Part of a small language model's weights: 120M tokens.
Each number is 500 + 40 x the weight over its row's rms, rounded and kept within 0 to 999. Layers, rows and columns count from 0. Numbers have three digits each. The size before them is the row's rms in percent of the matrix's.

# down: layer 6 MLP down (transposed), 256x96, rms 0.203, rows 141-186, columns 0-95
# gate: layer 6 MLP gate, 256x96, rms 0.201, rows 142-187, columns 0-95
# up: layer 6 MLP up, 256x96, rms 0.201, rows 142-187, columns 0-95
down141 100:469500485482521474494520495457529574461537490533476472512484509517460588454430457491524485541510636441487476459499526567542471441555531443531415467565458496503470529467529449553522583539507543468508512570500462497464503518458488468478433489523486450546492578427496508497524505471496465479
gate142 095:458496485514526566457467512490439445486527540465521521521427497487484561509595450472451489456540501463515522499599503540520580498466469517510478519533527557452508450485528530422511437563510479536570477466481483492497508425532493462496435464522468432427482580570488542500547518472541472482
up142 093:518550540435492421490539487435507511489516455494452491591497466487482514524566543460550532543482546551466471397560515524427418491573482388557484521465499507495493589515471509468501491449479548484453429509492514525469464531461503495520456463565497496459453507531493530506469461487489525501
down142 092:500461498528568522443616490557492485502505518428404573490453503552522497510504486481522466518490521488541442487373489486508517561511491509462469514438490582569483446493490475561515471510507528531474513500435559466518458495553526441502462513565524515455506508499428451471473524515461553475
gate143 089:551505510507460472512421547465476469549404440554480474505471464597433493596456526442524470488512556505514524516504357457519505529447499452509527481517501503494554510477550531495543559564526525542504480426529545501509541505498516466514492484494553522441496430522474512534494532478539476487
up143 091:462524563451486536477538481446513452525529470510508529502479514504520540571483459416543517501490475544573542531493522437529490475515454538550441439529460393512422523483539546558523508554510480492547509516485506491400513502535434532525511461471431454512547432507546552488468453517551561510
down143 090:476496517533467506527494504419480460446495536549481544550515475542481528604507442512507438544475525542587503528528464487492456555525480499531446494426501422522521547475554492498544532506520519534459526467450495553406471451527420492519516462409572521521465501537498518538510507435530568510
gate144 102:427460564539486478497523489521433535484500460523405513475542458481496499496474497500444551438492522503511570494435553600528486536523569489501456548507531524465552515477519573494510473513490533535575513517515489541535470527497481458435431500476603465465488480542486554537501541448592458509
up144 095:572545404490483519454495449480472466499521442505581446515497569452564487555521575527430523496495470522533521494455550528462452460530516504491448494434480442555515461464499442534461548552495475502538494564468490473554495517496455523493515523401418510507493576505509496445519474519508531559
down144 097:481510573534508522504476521523454506478496535533514452441503485481506511474465435509572536514475445391523499464524480507461571524463428547536495548530485536454452510587509414407516545542422496449450507443457498508481591501553492526538486437502494556503515519496483542543505465469503470550
gate145 100:492498482483505509505471529537406494504519468488526561445466489511521453535527493517476569466516548448497486477459451545457499508556512410442397560556494501537451531473393551525531462443504496478474501572533524509458477448489490441515550510530515523528483547441499514532528448546551467407
up145 100:493527553503544574523522479475530462472463464472536467465446518481542497544448474533493541521540536550548471502497536504544497516506472445496496456486539522393483524504427476494512566510460437534534386495464589443437517573468503482557456443466507503510499474507539480480537452513497410564
down145 101:531500423484481420434421544443567519505441445492485482500549517501545452509554498465534508470471504511535484427542516536501540503516472467534578497523549410530589601572497554493456512540532524473502438496529511524506490458462538511521439429538543500522488508504509508511505586501511521477
gate146 097:492440484541520495514519489487453467539445524492553557526433402439495500486487444543424507447493463539568550520504524553538479449544521515481397507417475516497463506442455539534485492489516530500446516482478529599475533458549491503491569473514534512459556473543495471525448561462541474542
up146 090:483495454499499457497494535535446458534580450475518476499509495515486505486452458449501483468514494414567586553514400392517562510521542534573484492526500510528493458440513506478583561459492466524554525545513458536574488489583483484529527543561495465464512545487524553480513524440505493478
down146 093:474472471498510451438483485391433528556509455552474472509405510443519515481549485510432509477492513557474447558560483558530455495432490507480478556464502509521462523518472563526539497511529525515545519477500507558424528501556539505518541445541509581477495543461508483506488405416506449487
gate147 111:522500548573491499444528436514479476440519491506569472474501527513497487514493459476422436491465494451589555536484486532492510540541438469515507510430526543527476547472474450510448505607503486505479486552484436466475536473598473431512502463513509450581554455443461505500533491555490438539
up147 107:481503464490507586474486523581407458549522468495507545497525485526514526478486429453545547495454546491522452422515506510446457500446432474550498532527445569544460507497542487502499470435496492523489475496490563523481495531591545432540461508483495522545506561543577413489506437500508439469
down147 102:493557510395432458460426500488528447521611557474505455466451444534560494501525539561471521491496492506498460507474482497483551525482483424492562463583464401531573491461464498498479452463500485488554495479553492437476467535486547476486545489500454498470471528479511484477523548439452535519
gate148 105:472490456543529479564510487532511491505539484543431491495514518561549483446516586499481567463518501464482431431516507456500479518499453455570542531491434449487515489528504459561518483545516501492442568461427468492474400478439557540510501487588541478480446489447443428485551503466457479510
up148 099:504493455474532523529575539522522499455533556427548533535529506528456507561539512479435500503495477434521599475502510494529451459507562541472430534460522463524474455480532555539491561543548530464520487455596424493513468499466496505554501562469495553489485469428525576525479537480528569448
down148 099:546532488520514521488457370526527539538576489535496461505447471461570494542532545515511467464475487494505479428439621519551456515528519544490501484567518541497485502564462457521521393494481484537473499518524462504482453507524487474535532508484525431496461523536495396498482454482453538455
gate149 101:514519528540483573508464535525472474480524496565542462580574502520434530468556486510516460594530467505521519513434518518522448522476493462509526516446425472543505474498527474504489480522532462473522428531536500434516494508444473490501534568495508497560541498421506556472436439472488635543
up149 092:492513615528507540487469549502568484493445460541505493562504560478458538572487498526494412496494460510454490508543493486537534493528506431533456397500471462507427570500440530498544470541545490480463519495536454516444457462435480506526540502494511442565533479490491499540497523547516518612
down149 097:419507520550473561531528481456496447499505510497542512589585554526505525448533443511499487431448416528481496464548510471473449492532480433530514518527472516512520508471602503507521458458467425525496533465523510565529539505417444466483568505516532492544587488481445500443474498508448522529
gate150 108:457509538496526550478563495544498499474516502552438529504481521477489524493526458426469476504533518533518548537529431545570517492543549453447449548481583513449597507511522441503460546508477479547557541525457463445542479396453528450549499502495511532533465496411476505491461486515576519444
up150 109:490544481493577455471511494505427489502496515433446481453468483532536462502532464500519502469479530584606539492544464461475503585445511533509509446495497488465550457503441507481512476505513557479404447493491524497464501476486530490548589526497570583546535466482505479519563471488418569539
down150 110:461534520566439585516571487459469480427544491525530535564541549486489483466534488555533453489475452486514488429502504531482462518528607486522492444438466520507498530484451494574432468538629457530483483539491519536512470515510487539469538492501512486566518459541487488456405520499484492513
gate151 092:511403438424532546577503495489456545480512520546513538500488499559501469508485526506522547514515489467477428488527420521534549514499479452456419547523443498510591499516543446474453501489562471514466547521559473400476491498485499501526460493561459454463583479496541520467482467451539564478
up151 093:468557487447530526511506590511452532526441549502526494510562492512509510527440440523460419476418426435555462504520482560429480457491457473520569472522527501507492502504517417477533501573551521450424474535545490484439472519556486487451524431503510539501497556440481513515536442465520495490
down151 100:494496463471430540521512480537524486473496418502472476447556551514547544486518472511452534514518487420507533463492455514494473549520521569446418551577524390566480588497453537467489545453428477512504500485480476488490600560508549479465480529507510481558491475535448519506430476535507478497
gate152 101:543560464521522482529487439443540530537560527522453465500470490626581512453529564482552515439525513553494493458432490553556475472480524476529543572467563537516465510469475515478472551503540500528552460441518460503525533471517534488439476558536539537510464509547431523467472469430457497519
up152 106:479500536484503547527528514524416535468498558546494505550450459532419536526468515504596496529546463515561450463508483408541507508550481461512540550529507481509517464492480544515619451548465569588475493474497472477474503515429450518447491462502462501525513506473510507592480561538541486539
down152 102:549520465478508497515459517503489478436554528462440504526516540459483490486494521471503592479524430517496511519459505628602508527488564492433413549459561443567484454509454476483464457468488502475444470516537539440471458555481506566524485476493483443444550504517486463544465526483499466458
gate153 113:450496468457560490540431499538464497519476526567438513556509557497439467482482571500413459493446504484473564484470511498549500500532524494483500498582493534451565531539488439480547466545536545492474560538482465581534507441455451565527452447558476517479500548541425468478476441479510528464
up153 108:460535487401506470552562575493454487518498494497438492533491478465514448491537455521436499525481463504477574533454494509503532558455517493551552554544570471594513540470440469560466475520503470485422474546471550488504543452451546456453495464527462479470558536550434478481485544534498551463
down153 111:503551570500541522475488487488529461577510506453422501516419514505432511478539404481511519518497457483465479553510525451484572496492479589450561525574531574532486524496490544489462555491536497548465504514556514489417438510562535569499483471517448544518494484483491501428486440556558495504
gate154 099:548527495479512535464535492522501452500472477491497537477463461485424471447551542477523536449457456559540486541460460561543467535459503446494505567514506399468417463530471459468541491560457484522442442530446559556504475508461502449423512495494453494496483491506453560544593533485549546546
up154 101:516507538522456495475481464527447562513535513487425433479497528475504474497528474418479494489538496503549493450518533485505417428541470460525537508540528529512560451448522535532483490459544494496440552419488545409473501495506493437540507516515464521478471573590561496599436480521475463562
down154 100:552539433443485520531447476441490446471604528434465393522485608557514524471537547462549517489488528486438493473469503451489480474466521505444537491496537523516561485549451473443487559513460517506472440472493503566450450479516569488509454488576490520539523539480526459500498521452488485485
gate155 091:517466476494485435489420497461486435478591540510570572475535521525513478546466490393492468504495511435458479469540491513525446548538447489513448525535508502557510432522545450493437577470522564507472528511500516469491463438505616535516484518558527444499521519474485481448459505456529529470
up155 082:559495494503541533517493562482505512482564430423508582452473486506550470434544483478441514523480495472450412457568534502544464554501484504544587552525451485473446510539514517465499495433454480480423472579460541474552535487469489492484516492542532547468500523498475479459507516509461537391
down155 091:462505521530494449400482449533489504544516476491473522473579538527523496522471473494480485448531482481494504508410545498481516581470482546447551524513465536450510496403475466558586473551498473508472470454583464461559500517474505474438450570497503552413511533520465550512521481460445464551
gate156 108:512481428565516481518496560511570503508535438434453454504467510540520467427541496510465499468549508514547482451466493500469540493516524540484479509476583396577469518442458467597546439456412489538484457470500508507502460509504411472542490543512504525464497469511523474458456532498530478578
up156 110:497545496548543447494528505455507567475513553558498478542402582500472446495593503462479434495514437449515430455528525480503486475503488483515494462527537561492494438510479483489488528493531433445441571533493449510484478478537537493553495463489500490534499483517500413404472413424520490500
down156 104:445462504477529506419558496440545493449504500528560473561534520466509466415558511563536549449497474557469525486547499502424566517487461528551508521524467521497464522500502475583509525461544430517490524540570481526554538559500463505521572551468562534523486495490502468515435430480519441563
gate157 090:472447470535411434495524513500434474453489519629527497518473531586504525511482460530449488479469520503457497426510543560554483508514485460512473454494483498494456442510506530445486492462503492512505556533492460485564466489433533422505454496482557445529501415492468473557468439540504433556
up157 098:499531422467518498490576443441539538449497522473494441415471526518486520499499449549494455459439508528487531569402479497531534452521486480463567541469487573479504478444512514486499469568540468446545482494478508560451452533500460461486555501465541461555438467456430536497487465509565446519
down157 095:502485455561512504523560536559487458570510507539505406528454488494521568532498472487450489402498463483563527528549455509515467557429408483460511542533460497519498552576527471497498467452497545455513504516461477533488497472396432463535500507516559462541524491491488451537534520515491583541
gate158 096:554471464501546557491464503499534471579450455484488459471441509463543478471528530509497501471585546532529472466536512512480499569470525567477565510533438491432444464528594508510461536512468453485511500515500522550580518410473564554551518542532591454513487532472479560491530540455511488534
up158 092:503434493464452570442498479520430491509525483495588566461473562434513527513510445413454482489519488489455439478530507483429504489448495512574515561477489525450512497536541513552525601497533444476458572485501573516546496485490476528476551425485496466521478515508512572454542504523523453454
down158 087:541449460476522506522456567469508512520480494583543550541504551529501513472536533502568432424528506565524576518548562528601503506510487491528531475496534505446409515498431491448428513539541472561500463510579522505504455455487523467496477524538488457431503540462553491486527527529572529485
gate159 093:497553484451489441473481535431497540493469567531454464518473490504531484437528573477552447537527508486588487511542488514496479501434455472558527544490484586412485487498438492493560518482565528492532509554454481442505500443533454552422475528457515480443483563498477539446593487481493508466
up159 093:546521564486525507440532474504533435470504392523547532500521467471507446463530478524473503485455509510468531501530542448550469473470529526509509500484516554498608494533486554459516408573472512532576533499497584465570528540456475442492449533447561532498499500477478555506480541433523489571
down159 085:454496459512578522560450510487448512548491520477490444555521449496539492488552485394482546457528432501463502464468507553449483400515480514496470503500585495492494487493449523515452499501472440460519417408483480569524532463540518486467536486519462536537490475464546547579447472486482505430
gate160 086:495534431442440537475448453502535464523488544483569529531481538547559548487514546537499565461531435537516474482535529489484597424487474424483512482493507475545502471511484518510484530479451432530392515521456543500514498505495497539477599475551466463519510513507508455501496466510441604558
up160 083:478557532515457501488499497495471518485582476536492518473516513466491529430511483469510510559453494437525472469544489366589591478512451536483425492452502509542549518584519521513516519499507506471496456515484494533399533611511464489517545516517534563528472462530510530487453534506531451557
down160 084:474522503460508546454445439553549437492551505428535521449481567499554505491539519508464591482482496484430538531427535505444588486462468534423546500537479496535568547483445464536490511517478455572431545473516535488538489517512473587517518476474545504490504517554518538499508499474443568479
gate161 090:447504573445486467493500506553501427510510540588507507478524499459492507459573532454484576558536499478477492468559487481573472463492498485575434468479484481496495471638598488518495468493507450502442535444554499514469503504498497540518509498557465528564502490593468467483495523508542549530
up161 094:551502494435478537506523496507485460473494496496478487412493479469514441468445423484501504390463537508549489520463501486511457533513549518480517512480555481490474537564457444423522525532569495423448447441569528518423433492472465452515413571452484492552508519529522437524519488487530485548
down161 086:461493493512462466524446556522517447496479513595573500476482525481463485499564539504569563535489540427488507520495513487506525492470514458520454461538451531528540380508519500491491438490422410550483600478545542523519484457508516545480497498482549508454512465583478524482462567546475535463
gate162 099:510551440535480554449464554492505520457568485613513407549536452485386492521494489580477503525513481483465491478508530449508497504467489501503516470537558490488455438535390537548460410500512536472542514494501467575494474506507512497480556465464486549500444457513486541444515523509477518461
up162 109:499489538585499562517441495519541563528510512506488501558544473447510554430466483537482483530546474485471445516463492489502561430477539486480491498467461477557464489516593527501469536499505472517563497371541473541502459556489460504451440569507468476502455490475480541566532466477473607512
down162 098:491421504471481543461425561483457587431496482524520493477487458580487490498481513534512501491571468529518498479511537480453560428438542460489475462448509463493457442536577468521482496535539554476563541498522430489482461512513496474433454505437504435482522516511457460501606440486477513547
gate163 089:492520490552518520486516434429537469526502510533455537484403495593469523519565473443424573540468512527519549486517472532509453499501524486459544518478441517449509533542465427528528524494480481419521472506564451487532507539473523577453454471411498489482482466532532406536524486459495487562
up163 095:500421577474504518522483458524431571541506513507486441484412562465494564555520536525535513489562498524520495516558505510481538445583579420475537500531537478543518460514513537518557508417428482596553506540487464499483480462475540494505492519510512572525532524532488508504586511461527490503
down163 095:556493492491516463545486484459544515463359464523508513526576492556513444461524520558545463460492524437483463527561468415548468474555495518500469512491497498518447521551532451494527536544446517442422461427537516521487608552496530519472527532488422516493465484542499533481503517476479513467
gate164 094:487428527547581461543465482470553440449493468497468465518493560547533503457545501433503429525486470463477472447551550556570441508452513547573437454514543520537536431454562464445528512541517533508469478510461509498518534435457476551525530506480534467409532500461493515493513527488523558539
up164 088:578577461518459476455558463474509397481465448511521515541445512572482466446456527501519559475475503533456582523511485507468515487473536474568559494457417493505508500530553432511505511440408440497496493500501493525504502520487550455465470474455530441526477512410511508569487476481452550476
down164 089:508562425481415517520556507551539486542452515515489561511500463468505474549517494460563477506457540427504495536400480509492453563531499446461587481474540543542502520493482496455414423512494508506558454507571508496490545408542524440516489491445528477493478562509538538529485562521514502492
gate165 098:460445500561550401453516541552496548468497497557434428533509517470500463446527537516468555494515449429514566530459497455452503521547559454491522544481505492467545516512474532478549510531477499439495516435519442533486463494498546481462510553548511467492494490513479450529430556434572401511
up165 105:506428521501504473524551496472486471536485506499415474416523520468438502454528508555463543517502555471484520467528489497518522433479498561527513503458484568513540490515482534513495498446544546422527496436465568476537382439456517464523486544508494494594458488513483492507447449485397575495
down165 104:508499474488493481509510456531448404465501491573516594567514492475510453548487478532450553594553560474507517472454470432504507492459470504508525472605501461525473497512606553542552499493505526469566474474491448447569534479455490484479526556532486512444505458464535453511521568523504476511
gate166 112:485467457507517534463479430460498562480590484498493534530503466540485472535517472445549547419438445478519484562531452426462515467477455533554538445502580513472503480447474526530507453526549547542482488538534507467571562533533520476488487562520526470517546509442469528396476529566540472477
up166 102:548569542418523467487499467435490512511502538480497486444458513488519588555475485484561525429457589490497507573439529537521433490472480480469454446512438511491465537518477491407480525463533505470527453410525543479517513512475514442568482420518529502418519518513502484544512486526438479470
down166 104:480539451503479479559508594585476433450514511503543456535447472479574424483478516547566484491553544478530485535528499552510481609474478485473504508457537492564547549488475524519517464492440480543431533513444523540428544487563549536532505469440503500452470449528519534486507532511530562484
gate167 096:467461522477500492463471550508528512489463483581572490511454455476476474592543463487440508486545453463576545513491560510506562489454549497493459473551519424471512518488455489499542533539484586511544513529494447538447570465570528480473521441466478511442564403522489475469483570532529473515
up167 097:541448483441427419555507495536486564554494501445497503482449496556588479506537528540514417479489508476485534513504527487489560500534523460477541605478510458507452469463469408449468506519458523516469517516545514477478499544525551436435472503553475493462510514531507472543501543385555514469
down167 091:461437464541459443513489536535505579535484539437481415467506452459450510466479499525522496467536463483450481471475420485483429572493501473424550519477508521525445481480458501565457481501443484495477484407606470504541465531504486556437474511428548523543455554486539511466508501515517533470
gate168 104:542507483502499561540533498516495536504573542518488517466454531551420475507534558546540480463542526502466530489482518447450500551498571399592550524486491411480528467495435545546530533483516480442510566495491506437535507448458471483529494528494478523474589511468462526443484530532542443421
up168 110:488513482501507499494537449481589525511502535532491491545482455483487496479546655572490518556492505524537495517512478583455538491550460550544444502537458502536543462571520492513476545509561550505525461434504545452574614522459495480481519470479477535456467528489499500452516475513447486437
down168 109:530473509521493486486460550478491503487445543524509516550532525495578531525516501568521504449491476554482505512528492513448475504473513579425365567494544398484512548520479496459550499494461501522536423481530514512524512466430485437572486555498561471535515430444507454501504444548565517512
gate169 094:501451494516508505410559468551563529581520518520532570494523463551458412476498449478538513438530525523451466515463503473467466413520463473453542574525531511491473575553526583471549469506457561503570507544456472476528531492461489482485519550492503544439443497529470459537532486475550491473
up169 092:518516475504522480478495504483467450471519501494521487550506515483485577590479455511531545456402467570436469536457473516620510473489515480514433529484411531514513431429459464490499536585485514545474545441439438519478546519464480481531533509511511490521496466448584511515478501496559440520
down169 100:567548417540533459576546504505450509501551443406438455545548444521509441494487459453482516445533449477539455417500485469514430502502563589510515486490524513492492502492536449485485565528462499472477524564473540587554498507471544534443515530503467552513510546548482487512518494521527503451
gate170 101:480458480468449528473484476554543527465570526530419394545536494510458561541578545542519463479481438470545421557477482522488508528510489568417550491488517473497468523517460473519501491455505598502449471460526457489477485490440482450486506529515517609520550472514469518514522517560477466466
up170 102:433482501428491489466522454514547530484467493541501499500457476476509421446578515512443467553458485454504564557527485473524503548446464458517472510409562465505550499459494457477541493534492443505460515499489451461470504527516572536551446501536553488381547560536559471503570526500461528516
down170 099:433532464544462513515526498492522527542459535465476521444396584488490474439547504473498569486452477546472450455542427483494494490539470511513435538434574494492547475475476493516491521551435485401473533476432471497467485595567506487500554481502584494518503537472470546514477477479476499462
gate171 100:535478562539471512546514507449578479530524496549518514508419489512550473564493574369493506507478535501530486486570506501511503456484524464494460499472543483433548577515423467498484523502548473504516422422512547518466491509532544547490495560512470533456514507531467505606482419506476479465
up171 099:562505552574528604511484488499552523548495503478507455464506508481458422430452488538575506468534521450429470457489479476472462487533505467526490529454534505595531459518515484534486473437488503528503473482545525505553580558482517450503426531487489455430469439508520465477416510520447456545
down171 098:488471419501424562470470491451479481507549405492463461517462486435513474490485504623547442498499460489509517502509491522457477517432465545558567452469467526552441480472511548514546495426471521555458461568503532526523470529503535454462509485568479505488430504534535548440543515505469541478
gate172 095:472447535528445502456522484486542509467549515490528455540444462507476461494485463517495516539571496439518424509550547453523527597499480475435485542576473480498458499460473435518493479489460532471529470631441526541518457501417462456535479461458510494510505418533529521469532456568524471527
up172 101:554427571500488534462513557477552451530471489543515462549468550438547501571502511495480537488552477463466516454571540483501457541500457470508466485574448453458476475579493587585528513462544484544460605484488534455481466474576483483512483448526516490549550470477456495483473511485537477516
down172 110:473502493493494472500497556517506467489474451462559531594434425409487514503504457505491519551496441551485383504498498506491554509511439430507508504500523484505507493493502603501525519527571479539538429610439471510455509550495480511543565478493473555561466478485529582497508507464511499494
gate173 101:578469520461523503510398463417514588504441471414501433499470482548517427495542542548470492475500513509510445493486444516473529515507535480469440526498469449511490511478526506445533521537397498472504539527528509496512480440448543483499434537503562554490541476450487498468562564536451505563
up173 110:455454517515561496558568500500552516472526538466484519493491523521563494566466450482480517548471370592468527513492532506590466527510512511468527476446546441474533467476450519538538551539499490518549450447483398484560523445555506549457498524503498555535457481443518488537508455515484532492
down173 104:555521545470526550417480486421502448436544502492444495471513461417434479454502460524544571504505494535464480499484461545515463478473482529537510538469510523483529493516508542532535420493522486458514559572442548495530618448475541561525467528488537506492554479459519574441513540464477471549
gate174 106:535471437541479493489411486473496533532519496459548464541523455489402559450533511594546470513465577547444481486482444438507494480392452542490466525524484553532481520477448508527555464493507552588538437496453490530468484447521497472486489489491464495466432468452517545516518470491525537540
up174 101:450565562495502567558471444517530462495463509461526546536463477524516521555480521447467555493504533527559523483473484479507582420484480464552500504543462533522548443496522494482535454466573443501517549477473525512533439473473502468539533482496458447492555511532573571489582480605498491429
down174 098:507510420494527479481516492506432500515530450503446528530516514545522482505537488410498518415481560523572509586483456452579474540538494510402479498504532477510519461504497493558502548529469556508521555406510485552544455473460563493538538531586516490517488483561503505468511457523460521408
gate175 101:574519503473487521437448505499517535504490485486409514467486520536503427502575474467565547508470541503516459507552554533519474469580485411524553497461497526464487510535443454517453436563450496548508555556531523513493535538498546523519498536454368554541498433487501535513484531504516543544
up175 091:460522497496533519519468501477424557498531568535523520550532603556480473428526528499550543498431467518429503529440527535500506477541584467478552503485480533585533512460508590524559538530569471490478534537517494490524463502440459511410491497504552534493548450556498461519550484511487551492
down175 088:519517551536469511539460424481531547479506408424528482564454539482514545520520446500546476527533494500565423474573552494461499453540534434531505409501492527480473532495462461484486482539423544459472462512519455438481494499496459441504452526505443496462440488466488548464447526476421556491
gate176 096:520483473461576530531479465405492448582525444525499433458518556564455557473457536462508482504477473474567465441493484487560532492507476509470495501504513483517458444497443508469544516448438521521485471465607515554492530530471514496497410485532451468490504482492520461532482452383474452478
up176 100:519563493456503512440482441494574508578544506482487558496424466507432546508569490569545460503441497478514490476468507487452493472515390523540505579489525514554544467490557431542456502497490510556477505439497498435504534495487429536524530512476421514448501537479498423465460515458551513482
down176 099:546527487528486522526529478554555398492472504581528489514461513501449468495466512491565458448437494437531553474546510430579509496479528503514453452563512499459504546505538505471554499479495478470452515570550497413435526481494467523432469538506444548574474466548457543525566465475488451510
gate177 106:487462453543506474488530488505532539459529512563460480500510462383418417436501472496502454547577443521517469487560426472531516460504526517502566580509578495465469508519527508548504520559492540481528500525483456492459545517492506474485485416494472466453467565431555515532474524558562511525
up177 102:531487476502520501468584421601491531547562458519596524472469506522519545579510531457482481488479410530479528499536536558521429553459515525530505445426510484508489542482455481515525477480517539535443469561560474518559515484479560489537429478541441503499499525491419443479498478471524513535
down177 103:442591450565524472465510554508547534503485568438508503437507542473479505493477499509503577566454554465430484486548526456478456508509531550536466441475566557499556544539512450535492503554526515508485481506506554502447510530496440513491529442530457425486531599547553520449502514487526534556
gate178 082:510526489436512464506528498515419484424466450629546537512517553532561505487522564471456510469553499513416513482473524531497489553475505491525439493582478521519467489416487546504407487485523556440518476444462558482487475511467478469523499503478554506515499481484561492489490464544548502396
up178 073:506485485516522521567513543481516450545450493566473466544548473472555517521539580558492462457526530463477549457552530485515544438545496457455504463510516578529483448518516442461523478550450385486501539550519540577563538439527493490495523486561585506517501512502449457487520444561499526474
down178 081:591532499416504481525507460524451457485579496459551544535548532500399504452533526501430511464537476558481528559488488505516449523495470478454497503584515510488516485485507527495494549433499494475471535438479391494479522492524532494494429596472462417483434475443494533468521515509458519523
gate179 106:553485559512477498513482541534394525520517465543487423482495541520573505507508493449472485457496532515547508533500464592541493468479507435506517563440532518463538565479429566459504529477487551434472441479487505515509467500530578432501533504477472545517544511541466444568506388522521476513
up179 102:524484580512554506543537532515488524498478567493517475541560562553499511546493500572535521478445461525499518525504526527529532491532431452421503430466524478493570497481505558454477505437450574481539509499466520541447614418504403520510478481489541467522435460476493449546482539517490520527
down179 111:511517553534473501441440506558459540452512498537501510537490500472464483478498474484468537536506494416428529480525504592464466478482460522456487448449463503571522468534493526446498490593525516490513570498489469489484451570512491597497515554525516558437481556408490519457452397487529486528
gate180 099:535516466500516474519471571503426531526533476514460454473385402561493604502489406486512467503480506482546411460467498502492531489539587494462492535476478521510481517494460444545520446562491543480463457525508515573466421484513482465520517480516510479532523416533496520552487488444478498506
up180 099:523506521565563480442532484567519420535456515539453489506487496454534498495515445487459402561587561549509476462548460497539514509519475466529510512446549515525470571481438503511453529475502440481513497540521441524501407534488509557440534489526525592533513520492497582556504538517535474529
down180 099:536494515465493442500505523534438475550515523544466546424458449491567501477510448473507476512463468534551550509499526519518474464454472585428502513542471453474451516534431494476460528456493524430496448415507448537364448522529512547462539507480421517515533530536438498474486532534460497517
gate181 109:501486558435592572421565520561492574520521445511501540538510486465541433504572507493501552509454510482549557525486464522510508501467516505449454488497459513494459513534480454500480473520549557514463489442534570578573539441505509478554478413511569547496509490525557537466513488527493476445
up181 114:497534467474543546489484525558482460526536502482483511539513542543558509483551457464498499484487532492540484475512622532511489513431453422435485429482487586491553474444563546537591402475475473518515568513507474483560509509424523479453436540469491509474546495491521504494514503567467453525
down181 115:476560588520536535541510500465502548464569525502549466513454556480475491544428523484534485499518569536512482529500526564476487467512456478533463504441548452534568460432501500526537477448499446509543534506459517434456534572560404451457499512487510483473482447499473392511494586483492494479
gate182 107:460531483516546480460540536499457538540538519538563495485451512488498418474516524414500509582540487474592535464528405442492535526531509437495485506540567551376544485480504419460500481482481537517467510441514530448503510463464485499496497455497443487475454485560458524534546537463542529490
up182 105:507509445538513516483586499466484538470527487484553439515477522485479492448524496502490454481493462545578533533530428501467518486516544544465529571442534533513495532431535482508516486516489586428502389465471508499445502442457414451495529490503525422512506527480454528518526524627461522489
down182 106:482459489462570458522561505528522508512510464466429509567448523457472517578471458525414482512521429497521506457557515498561487454533461467468515494515516515514504515478433568574473504454491464505505498630452398444467527493519538490485562461533511522484561550505488492548518432533490491475
gate183 095:450501478519494478453463477528449499476547512487530528574521508502474491542516492464539468587554484476468484509555548533512509512531429427549478492461472503536489403457525435482457445470480544411414516457489438545494492533505581490538564489525514510485546523466573499527448429563517464542
up183 095:478547509451583538488491508454521423426445532520441479509551430471484534476501520570482510573472511485514531478439527569538541476511451422567537544438504437508435484528471442475501469537482493480536537465491476476456540473531437549477540483474511545536517490513455569572516548494532558499
down183 100:550477478525502576577472545516561529456486485439520499496440472464513473528507453517464490464503482462554539439423489517471543502531487476568569526521492572383490482505513403531476498557547515511451452477447497528525519516470485440412518490476502558570486477490541517494560491464449535491
gate184 093:527429461514488444471492426469530517487461444490503504469541513516476412530542530561406516491517552488501544497490526519429483479538516525494468513576498453531504531529492528577518472562509577520496477427500492500522461495540406527483419470465579436434526547504511441447470493510525444497
up184 091:551472392531524480482534524481532486559497491429499600488473506530459459460460517517540507489525427477528493488546435423518574492515473555475490582530476510402436526458469466497510508450494471508487525482485498446461525587530471487463511454487452519444441521546506477524531486450498580483
down184 089:530506509428505563441449460558571509478437550533511549474533578582486512505534523459497508457483479488522514509530519533503491501522509408511525511443461547443553484491436461426467466538556474513476471494523480504471560451585503533465429527489439452509445542430498511450453477463490514445
gate185 086:533427525503517455492511511491489537559520478440495441484425477502433489456517455458470499426515444465545554485483538504507521497538485559462556488400498521484459512439422511510498533477456527449489434505542483497496484511542529565478489543523449496464589506403495411500458496449517502572
up185 088:435519545510475460472506520546499443525500479488470537462521489558490502518489492461478677525524532481462533404516554560516470450456480524515467491491466529502412489475470470481499466543449451576450588519492426472509520529448482450456543482494479450511487483501545499513545521476490541470
down185 100:515521532548501585487473467490510523505475547497571514457526548458407566545431533480486440514473491537521512531505467551451520579513510500461529442514498490491542479526463458573434455463495577422511536466479539418445429476524519516498478437539409534527522530460495457459512483505530510524
gate186 099:544507560557486534518475541499517447542512460519514445523428453547509502477513469467488499546529518487543436443504535550591448537444461478490512483427507471558468473501466555497425528494489485503537521566486470497530465445552514524506420480512452478532541509502569583503470457480484531372
up186 099:483527441504458581530468472515466543510531512487543565485536491495492435543476506466461447441541514492456562472553471518471489528504561574521565428533532501546466555494490561512537492497523423445496529490534505519556530497445475544455415519490547544427581518496570466452457454517452492511
down186 096:515468468500497519475457573444528483507510454457578438513530516509504447507540526554497520537474578464482475368536563435440490506398541445504477493458471539456562551457556536516473573488517443551520526491526462540527538528466483478528489488555487499453512541460533460506450480490472503522
gate187 094:406503520415434517532492524511484443460587547453443490492483515527446457486470556480591448498487486502505513500486462519458498511523508533525497511542442522513511517497576521479476489505531436523526509499497513418437519499533419490507476468397574468410572546497538544511492467544534480516
up187 085:573423493497468497533443561413397485526445521516457477486410526532453485519524565413532514539474488551478448538504468452503558476492518524550472492522561563506471452521553591549500472522430478510501506488475494495455511516521474434529533532516577455443535493514516516517490444506505498504